Weights of a small transformer language model.
Architecture: RMSNorm before each block, rotary positions, no biases in attention or MLP, untied embeddings.
Training: 766M tokens, 2921 steps.
Each number is 128 + 24 x the weight over its row's rms, rounded and kept within 0 to 255. Layers, rows and columns count from 0. Numbers have three digits each. The size before them is the row's rms in percent of the matrix's.

# layer 3 MLP gate, 2560x640, rms 0.043, rows 2482-2559, columns 40-79
103:116158159142158156149166106126101095142108125122161118142121106159096065127142112136121144128108135160153093150118176133
100:181103111118117114143140120144158100151148105168139115117095093132140115087170134135132113127107154143135100123140121143
100:101149102143112133121120167118121095134172106150098103143123122142122147121121157140094161139130186139142122122117130088
101:108109114163131146154074156106199142105136165114154127129140095152120154081143134109116161144154154090122130185125073124
105:136151095173119103140114117136115114129118102125130153144134101157134142176117096103114132156113114146101162163087127125
103:153123136122184154154143126132127117100101133135117147100120160164157160151126138128151117163119161109134118112101121151
097:156114138117128119154134130096150183147112132120181163134089096134136153125140136157186134121156139137091131138177132174
101:092129093138112132120109099137103113122128094140091113130128128155098138144139165153106129111119075110170156158142098108
097:126123135115150107098121124130151138111123106110158149133158159169145072120162100134179116133145131107122141126111161093
102:144112138075150141136160141138115152128147131132103147157163110090106143126106152107161124194092144174094158067156092128
101:112118129097094145112120144119138111139150096113132145115129109132091104171124132163131138100094145096112110151087117098
097:165136148139213148147126107122083104092130134141116146117121111166185132153138102106110116093122162155114132133132170174
100:120103149124108141100113170158160128101150118142146132110113170120110128138098147137228106091118131118131152126143098121
099:111123119121146149111147139120153128123125109104132184132121139117135132087156133135102126112127170134167126185148093148
102:125132151062134145101144132118141104169092118146136119125090153161087106102145129148168143130135120133148142133104148117
099:137140103134134171124096089111147139137157124121110108141113125148128145080130122173161093174142167135157084125133127162
098:121126141157101113156124085145164105165096167075119115121153106145096131138103156116118104109177147128143158137102092132
096:118159094156091118184163129116145159108109138052107136125150116129110177112124116115125096141139098130133162063168114157
104:115095149117126134108171130119094142107105154116117173067140128153167115129099160138121139130121128109107111103140142146
111:082131092162108112140081147144126144149150118104137112129125167116143170121128075121132121131151132137119141122100094110
102:160134104127119159159121121160123141073171143158138118123137114112127130103114102119118123130144113111156138125118098085
101:122095148176103122160186113137127145110106156140105098146165149136151116117126126098118138102093116142134108133116156123
100:096151141113124132116111123077101132129126150129095091140143115124160138169119160129151106136126132122175144131170122073
100:142165179103121190089131120139114139125140137101145150119097097131117111119114121154128162162100141129105104173160106119
094:101138151157126117159117110123145177113167130088165118108177137135083155105126101168138141167141100147162115173096052103
096:149083138137113133149117140130106124141148105092114154121161121120129151107146128151167125076128112120153148109151149109
108:112124134143109167134093171163156156138118114121159130164125129127171121085118098141141118162134108130140157114138151119
095:154139119118113138084152098148101092149133158128115129113135141131135116193087189112160186116114143105127126120124177134
105:098163120140145123131145132109110130135163153162125149119136135107099124124120119097131144106088163128137149161168098111
103:101148148134074137125149179137132143136100118144177130063143154120154147150149127157105126085076142140147089129135091146
098:154147124162112127085074120136134164131165111103093101113108146127150134142184153135180133140153152093119105125116112128
097:146141135119147138119121150117096179126166092138135140121123135152102123119146125114120116099139147140094129134130162177
100:133097082137158112176144102095138147102105125122089102123096141142152124128143144134124108135118082131124135141134171113
101:155118127113161133136122127096121125125121170111121149133111158124069144116096119110119115128168153151117154133119115115
099:117141126126107067134110132133111102113143148177147122157095073122126117138172125126215132128147155158167119165153091129
099:087164142098134150128119115106153117122134162148106160107123155137148152181154146101116145141125127094131058121107128085
106:112115151112077139130108155161149072101160124119143103149176176098122109125104111090134143127172151120158101127154116146
097:102139111138163117118118128117148128108118113135126127111113142104144118077173116131161117142135122136110150185124110135
096:119164108169139145113098101140095161120175121095135121139133114141124132106123161152129103146119152169156100104108089087
105:145115116077146129084131135125113147143124093192107089155120115117126119132136150122154109177129114149162113169152104137
102:118097109144141147149132109130143154157109129159179100131169151125115190137122089134110159125159182148100122186123164104
104:093132145103167125151125136137106122100145157091155143096147151140131083113156129152171138175099125150102101089111106140
095:122129173065137138133087103101113130145128141093113134136123161099113131106137131100142120083113168083128087129174127086
100:113101125096107110114099111156126105097066089123124111143099106137144137118134112132124134151140113128123116119136163132
107:124144083102179150136121085132139106125100161109100114137130109113143124126134147126112098128140118034149108121109073120
100:128109113177106115084119088096122160148144124113127087119165146116162136120139110123129148113156112153152144101109077152
096:139127113125112139097126115145135164122183099149134147140123114124130155126150099119096142099157152126084088075107119147
097:147144080127146145119105133132120096124153078114134141117120175112091149142157108088111150137118113152152081113121137117
098:132169106106124133120124158157095115107120126091102100121165103161162100132137116130137194103125114123187129103126084190
105:131152124135160130148172096143088145128136071098112121137142129100138108141160122099116124137133174164103157135156127130
101:136137167134149111120080090107117160151146125158147098126145124123117086103119144169167112128106111121121124167137081138
098:118093108118123113097152108128156126112133132093117106126144112111132146142117116138101130113107141146190080151144107138
103:126109080135128146181098118085101129146148097158149116127141134124117154127149142115077141088111096101138132128111143128
103:139145129154149143165119132160110089144155108092178158118118077139116140136123173097079106157127128115185160122133145114
095:121104127157132126104128113132140154113152093134140112117085125110114148204108130133119168120122116108103123106126149097
105:125156154115098116150120120158146137118102111189130119135097123075139131144072129155145166136151093167119152105150163126
104:184136121100145155157118119129104062116138117127135150127169096113144156163129102147118097143089091107160127152118149148
104:150087118110062122163146115145137090129138139098114186124134195139138181136132131146127149137163137137121179116144135150
094:117168119126098084104137119149144100131148091142102122089113100147123148128092098158105111130091134110114128079105129136
097:083147128104154086168120117149169150112134158138129108141100142079126135132147134109115077098122157086146142137092162113
104:144134116106167145138123108114135121097101111150138171106131113130090092150163123105112118130134139122106124127102142123
104:076063113153163138074120132146150107143144160098085102146123134085131122122150168162106110120075131128110108115118135120
100:152116151130137098127136134111169082177106133180137093143175161133132104139146115103134182120108112135108127152130142131
106:112144149158118125107114152116133100102127155139122111120114126138147171149131122140068139123073175148134100116096133134
094:096148088118127139125144134145100167116141118127164157101157125140112137148111165112099134150173132157136121125072116150
094:099120147138162120149132174090107144129149143142145084116126098142156130151161142115126083156136121146158140128114137121
099:165082143119138126116140158145137133119130113122148107090158163107148132131164149134167142117144082128127150128127108192
097:119102159109139147087139157104147131102137154146129167129116121148163128129156146116161130145137134150138078102094124167
100:170138106129117125102133047155094139106094120079137134171147146170090147149122127108125119074124160133104104143111088119
102:123129144128108159170123125119163139152106135130124131155135160162127122113185117113156165138135123114148137146089080153
097:184149160143108118116140112101123150148145107155124141084064133136130099114137120105092110153128147120164148111097082164
095:111179128121143113143086132169066151117108101117137128164104124116138155159144153116142105138121152116164089157107102138
092:216133118136122129128146125141111097121117101123120137142105108106186107168120126104136141138123124117131133132090140114
101:133106085159131135151109132139131132116180159119126100149136110100126189131092119119072141136151130156119188150133159133
097:105174163129146102124131142168148156155155099144120149140110116108148125140156093113132110165139121145086126126128089174
099:129125160125133129130123094102122113144114145150119085095114141125187135074076116147098156141128147169091143097120092137
098:150147123100139122136111146141125095110148073130153108141182135137144123069127158124117093158082177126122157117151117169
107:157156119129135121130168084120118089174123160109152105143132143146090173097105148133118136136152094143141108120051144188
# layer 3 MLP up, 2560x640, rms 0.0428, rows 2482-2559, columns 40-79
100:130129155150088114128115128143165081099112131159127162140116152151070118099091125106141092132139139158094138172086145133
099:114170085128128061100127117097116095154106093187079142133114146176150138146133139142101133131139111089137118155086149150
098:147116116119145172190153137116126186124137140121134088128164146131140111153102130081132131120113123080109076116125115155
102:141115127124118154135120107095099100120141117157144131135130170087188112115154129158154134103119123126080121098122148104
109:089151129104102123182119166120114126120110117123132110095171097117126146108121143128114151155115144143126113070117143123
106:136146127113116109105127109138132155097136100130091115160089082147132169088154139161115121132137204119143129149075133112
101:141119119121134143093099174097147095095134096150133107128107124177130111153123072153128110116106137103131115161133128136
100:111131100111174148156086120129113180105091121120144098136090127109124121127120118132146130118114152111144131098140151145
100:111078148140107115145109129096131104121125161169136160141160148117147132116090123149138093135119137125137135140174119154
101:137120122109068116139125095114124150135153142180144134111119133088136139124130173152102128140161115097142117169152131101
098:122121117141142125140144159071156123106117128097117111110102165141145152154140151123115126171083122171152131129108120116
095:128073131087112119136116138133142153166075109123156082124137094089141153122123117135131156191142126154153141142120111145
100:152090157147135124106087159111119136148161130140119095127111145125127133142113157128168106110134125124147112130136132078
100:081141110082132138115113115129119110132116120140149119149133095127143173100151124169155153102110107136118117136129116138
098:103114090129139111123134097137139132144110169096131108131122105122112119123133150131140133166149117157157113120130104176
101:145151128154107163188120145150149125121127120160121162079088117144127117136127123157104076116120158132064128132152117146
096:128141113114149142107190153142106103103148151102078155164153144136120128124142136094119146118118140137112135145102129112
098:133144151124154097144093119137121133136094115110124153115092110134118131106139131071129094081081177104098139134103115122
106:111123140120156122161104194127146122129084128126139099097114180122107125105182174118116108111107109115165127102071137159
104:106125103127140132100117105158134108159121121118111135114132146115107139128175114114146136148131137174125128143078128142
097:165112110142145141118145095107141079139180113151094126119116133098107094125134160122134107130121142087150153090119108132
098:139153139127138149131133136140079117116125145149149111140143096155129152153131107111121105106159112157136132073154101118
097:124173151109114130122133106137149122148144140129074114136110103144130131138123105142157168081125164109181091125150115107
100:083132134180106093107149122094108168119125112135152124089141150127142128086105159122130143123154117126097150068119084103
100:172132101174127096137155106102124131182171175135138146073107145124140141115133131171137119147172134122134177121128101133
100:182117081134133124135176193122155126116104103120097123161105163106123123117123173122147142141097114056161139138134146124
107:145117131111164101150177121111155086083114151056139101143107135080170143132085115126107128112090145121108111093128092162
095:106141162119143092120133110106129126093166140128129121084110145148118139154103148135137148129132122084106125098154119106
102:147137148146108106107149117112147109119169126129085131129130161153099085151108139146126128136157131098098145148110129156
103:080161157126185166114130124145128162145117086129087139126124123126110128166136145117120120185134102126189149182143131087
099:140108107101119035074104122123095126132142116126118125166150132115091065136158156103133092137109164103081116094121112127
096:099121156144172119096097108138123109112138137092140159160104128128088127164145083150154102128133110118134100121137144108
097:166111106132168161119117121113097134142111108124117172124147181107158130154142131129137141163138137167139140081119125108
101:160135119116143165086132159125131144114113138181176102136139162130132152143092122108161132140139145158114124141122129158
098:148193122120102137127117149111081125149169168137118129163069152116166092126153129091118121126148120173129118137125133117
099:106099091104142093085129178151115155159115130165134082130150189097091148102081138122159132089153134155137138154125098203
099:138123104141193087136156114115132166131063138137107156130127106137123125145143158194136127115126133131103136126138113122
100:088138097152144127138146162142146121138148162086115102088160102131125115136113101139061148097103165135112152136123109117
094:127136084111165148174127110117117128142139167100141147145157150094081083089119155106119168071157146170150135118115056126
111:086098120179141133155118096147098122149154117131161082120119120155133092095113125087118152120141113119143101105100181129
100:151137126119081125140134111107108137133121170130153139092126120110160134121122081139135128103148155115129132132175089105
097:124129110176104100156136104130175100071138152163131105117126126117103183104141110125106131153145108137101123119132159125
095:108136146175110121138131121130109123119114118078134129141138124173114118146123134119105146138133159169138092183125168133
096:142131131148148092179128133113117148080101131131128140108103112118144161157125143144144155155133066145130148110119073117
102:167138156140116169134117125164099131130139108164138150127121127081139091167113131118173173124140119139129152082139139138
100:139130121155089112159096122157073177121147147139142133089180159139145145139133096150119108104101161084133117129157135146
096:088125100117114108121146147161124150136111105116128137129108111113126137115153145165086095128121138129140098137123096118
095:157138116124173136181142121118098112124115107090112101144168141158146142104113099120093138123151161103123212138086135122
097:138149113114118143143129127147123135133146161162152088116153126116121115095143109113139126141080106149137149144155155171
106:127105177133116141122096117126165123124076157137157118120172156132149123098142114127137149116156151168143084103087126134
102:129113120156102164146145150122125120128127128126156140148081122129151158120148160121144141130116151098111106131126179118
098:099113155175143080129149102112138136104129124119101148152155136124109128107125118143124127160163158167151159109101141135
096:144113120162131165127095131100087086161208104118141132152130105170132167136126139144141131131168119119140117189149096138
099:150101102132141158113123098094129143130121120148144130114147137163118114149124114122144149128143102133110111117099151196
094:127124110124155109132099118176119154089169124160172163123079120163093150160124145122106115088113150115161112119174113149
103:173167151141130112110187118101154125135138165116159188125114128096082143134158121117103130129139121135119129139116138099
101:131120176145122151117100112136115105111120147116119132151136139130142130141116103108136100116109149131113098105135146163
103:122115151101162096062136096091090107079124133174121100098102123125101079114100106143110117077138114109110133159126128087
100:112138146137094119164105140121117112113130117132070148097134079133139109137100154096136118134134124143124127103151093124
093:083144116109115146124144135119125143103127145132105085142103096098160131122133118158137126101095115153098101122122138120
105:138131136141138109111153119114142153098104117116143111137121083134122116121129166156144118158139102124151133139151154098
101:137095095123129105138101158135115131149145139139132103122084119130128135086071141101154105111114130129149119101128155121
103:132144074124123143145159125127140140138113117151147085099158115078168162147131097093157095126123150126120101135158124096
101:159136157186123139121125178132145106135142178113134118086122099150106120140130189112104142137096180127111128122110130112
100:133124105125134130116171175090128108096106091141143122123114137145116089139134102143142125146145121118101150132145103129
097:106142113142153136124118116082151120122143157094079080159144143116152137150136139087118132117126114160129107100140152159
099:135094084160102156121118119163103158173112106152085119107140159123102135114138139076064146140060124113169142117110143121
094:156140122154145135142137177134140131128101137133141157142135112132149114148183089137125159150106158112148110146111126093
103:133121161142119194140128160128137153104115133109088136155136124065104112110123138129138127157154105136128149152126143124
103:126150106106086102097113106138151080143136144142154151174137145105104134118122107169094085132167100137065125125118116135
095:125105111200097131134130150138134111092149189135139150082109148098133114111121121126142127128078109122148134105091145129
096:132107119110131112085125141112118118156173120141125143190164129089107127149128163100123116076133141128134112138139089113
094:161109113146128171150149148118108074109095108149065081141115099138123129148154132123140133103081084133090109166142141151
098:142108114118169135104119150122124126135148138153110164136136149168087113183098165085127099126134170120149111147116138129
098:103099062108144089208116152135100105131166152114118122136089134149098098064115133094121130131145155148109119103120165143
101:114152121134106137087143105049118123077114098100141131142123150115129153132158132101153131166095153103121127158116143140
099:092124118151139096138102109150143125094123129076153104171133113125175128133115136115140142104138125136118132091111142101
107:140135123133150150093118130128113123187190115137112099151103119097116153120134113102122148127114135146143161115100150152
# layer 3 MLP down (transposed), 2560x640, rms 0.0315, rows 2482-2559, columns 40-79
099:093102114132154130125118147085110108131111144145155122149074128134104112153087108136141104157127102178090097089106111113
096:102146137147103122122113158147153134140147086086154121145136149139130129131133101099126148120101101118117092121103111138
102:152133088131178126132136126185128117127074133114128111132119112137127098086100115152124115106144092151126110136164126131
102:131150130129159125130112111118115134098155172138100149123096096116143104093192109107113075159145127108109126119134121089
099:153132157106157172075152095146131150146081159086144158150124111128073093068118128188146122093139122118124120100134116145
102:110123082139135105092143093147118136160103128122135111154112143150127150152121116144143103119122112133104149101203093102
102:110177149132150157117114137141080055156099101090133096168133105155123135135130149137144083144118102120120133096179153092
096:121115127099095143093116117120147109121127150106152102142131153151150143129165140164125156147116106121125120141119129092
100:151153161125148144149109143135117137100113057107095080126114108117110156107159122139072134100098143122139139144104108139
103:110099102117116108103084157116117119129140142138146115105133114161130103146148160105131111166142112105133117096143147147
099:112113119116081171132134152101131152151132139138180090115066108082146117139094158146120145111145135124125118145115124164
099:125131121123127147135170103127141170121103117131119120122119157146113131140141135140125117108122150121109158130099172125
100:122115136120143115132111134173149112112127141150144141125129131151155119163111148123119114146122115085129154094160120089
100:149130137109163138087156119166154130104123110112069130151157155058118119108118149085165071107159177153150082110133115147
100:093037120113089115113135149147121115124134133099129113125129110151128137124099135119095163142149110134066116174114122136
102:125131166127121161171081123105142155125071140143152146155127158097138115157101101122123128163134124123089118144081138129
096:107115101144141122141142135141109161142113138108080116097084111117102174082132138081156102176101073122101112161130157140
094:143151109138145131112103112147109129115100170137112120096115133139120114109073126123085130111103112147107084117162132120
100:116116153126103142093152121131085107103101175167158130097100135110117154100126122106129117175110139088166143069137097110
100:187092139125148113123085118157135145130133095119149144121124158141151125147129141163135117153121114172152132112131149137
103:116128118141181087169113140126103140150120136129103106125158142115126170127133098090109121146123102168148102139117105121
097:135135144133144111112141156121117143136121089124118120124068111170142139142144130154131093143138143135092111128129131126
098:144127139124135140114105115126101158100146128140114150114087136125143151145153152193099104135148145107152158110153130130
102:158155158162098109134141127159139154136117117115163131155159079115122115115128162143129113084107119162124151100155162131
095:150137111092145126122104132116108130145082147100156131128138142133174074143137167116105135134154114110085081154160102108
098:148159163138137139123131130111115130189132166119161147065071127100131129107131144142104122151144183142104136122153101119
105:135162093130133081121127112117143111113166123116147107153131090103112144166149114140158124153086163127177137117198150146
099:117122137145091144133140139117123132141162166141133129093105139145117105121157122115124113107141145126138140132120121147
105:155103122161108117142113120112119144113129126151164121152120143165125109145084123111163114128091151106121144155114129102
101:112135119073141113139103171154138163091140140151091165133127128111148086158157121123144126186102151140111129122128128089
099:147125117146118109123116139163167111129121098134143116133122152120124165120097167141125113131108094139125076134082101152
097:119133140135125147109135118109140155150141100080133101145125071148160131127135103138091113102159105144114129117135122124
105:106123120133142163144114136139107098166089120124124126112125135148134104161088064162091146137124088121149149088125138098
101:128134098131153140121123107101107071104129141103134148109118129116131068130105135118119111123140152117130114169099117174
098:117115136134127131110110154140155126100112154155130160158126157093107145110146128106102149116120111149124141129134110124
100:108130132140125108084135157153114207146084100141145123164113134081107131095121146150103152139164104128130130129179098142
100:129143098097098163128110149123122144161156125131142114144155110124170107111161111121122116146117124099091121110152142107
096:162101140114124122124125160116138147129146126124119143110133119160147119147102114153135141113113088118107090106112137133
098:145120158121138110108106153138092145166136104126119124080164129117128103115114124149097094128081052062081144156134169107
102:120092148144121199118114125147161135080121124126172141123140092125097091084134152090158117142157155180092100141114142150
098:106121110119153158155142128188158121123132066151120109155132146129134157099096152140131139148124129131099126150107128102
100:141079116136169130136121112195103091142132092068140112105133124111106102153168102150117162072129105187134124128093155132
097:142114145138107093170185149148095095159123134147166123149107121123110157108091080103156130162105096144145116144132165162
096:107087129125123090138153162145127172130158085144101140143122101128125124108124111053135189155101042141157112101163110130
103:141114064142150132126135115153135121129171106120103158103141176089132158124145111165133119113108145163131083143092125107
096:106143104150194091170135147176140122124142100129164102114113128111152144109082124097110112127123151172152119158111094167
101:167127148114153148136133158149107144112143112134095093146096120141163106105133116162135136120089135125170168148132159112
098:113140119138066133159153136131155124145134154117139145150104117087106105085121113148118097091148142127100097146091135110
100:128156123119103114089121127167121130150140136122169153121134131142109103071134097097114165158112146136133162140098096090
102:111134157134133099112149153136105111147146132112134124144113135096105088139107115127153143124168085158129131094157127138
102:154106145092084121104114106125139110133131130058170124151112125104116141141116154106115110123128147103102127103110109171
101:110126109113147158101113137149162099152151122144111113114107180152100111115173111094137163125062141159147154122110151126
099:153159145132078119121148091116136087136105130116158147093123140103133105155113141122131113131109125166145157131147066138
099:116166142134144146111092108136156128134110124135147128133161108130121150128171140134097086116088137123136150128122157093
099:164167120124116127088105151119082125080167170107097113152103145152156109181148126121089112135174126122106113114132130143
102:107108152105125157128094126118116124098155114119117112148152138125173112153121150139133144110144111091156123130151140132
101:137151132148104087161136124112142141143127197153118129146122118140093124107155105126074125134102112162095138083119136159
097:092138131127090136112108129112134129101132134127077132162121125118125135103140107213086118092134130138155140114121134142
098:085127137119127107155141086102120126101154117139112150104124131126133155125100140133120124121126163126183105151152112116
098:086129140141133123109134118098182105143177120085137121128103119133124116132154111140133154140146135095139148165120142118
103:127138109134119150168110186154151133144125155131116165129137108119138113151097094130073127129125199124113099162088168110
102:122144117144105116097085145143160138169150193164085104141065046165098150097102153116163095128070169088127152093124135174
105:075090146140138104131157109102155118114113111103134064131118123097105123154141078104134115133163090091135154114167129103
100:102147144086154155132082128090131117136139171147127133146124131129122115160088138129162127149141159079128114118152125165
103:120133091132153126123102080125127174158137115132087164113147123134146119134161139140108154122152144132129132115162151169
100:133120113153143139131106117162140122135126120139162090136117117132126141147138176133160092126163125143142094107125135103
098:157114163124133092119109147139119115089145098115137088151163206102138114135092149158125096098128143162110081129145117145
099:142140104107138125123118135120110133130167138120161139162108119138144139126089152121136127135139160098078098114105116136
098:091170152140120147170165117115116153098096135101144150134069133134148144124125145113162106084140144122161153118140106112
102:137100187117143149112137156141132141134114146122113145100153071118063104133112098174155110101109123102165159151128099147
098:162122122141151152146154140165095080121084212093124123137167153140156108124151112147102126138130108116098147147117156105
100:143125155134154182073131106130103101102137104150141109146128115148123169147146064149122172121128130118122156145153127158
096:153106148114165089113130153094108118075110160146152150098108143129154149114129148158107122176100153148145179133138127129
100:102118136116130127164110085140164106122117160115108095113135131103117113137171120094135171117146105144137100147156115141
101:151081135148131111154123142101132137137106115113151126142172129110165134120114129120216132107140142177062128168119181131
103:138138129153133137100150135103119056140108161156148108142162142128135078120111094134183135106136157126084166142132139117
101:165162111120164123112116102142135082134124139097093127099149144099130081128152132180152122133135123174137124101122111173
099:156143092106169173126147116133186110120116131148150099157117136149142145115085097131110110135143153129134108127132117152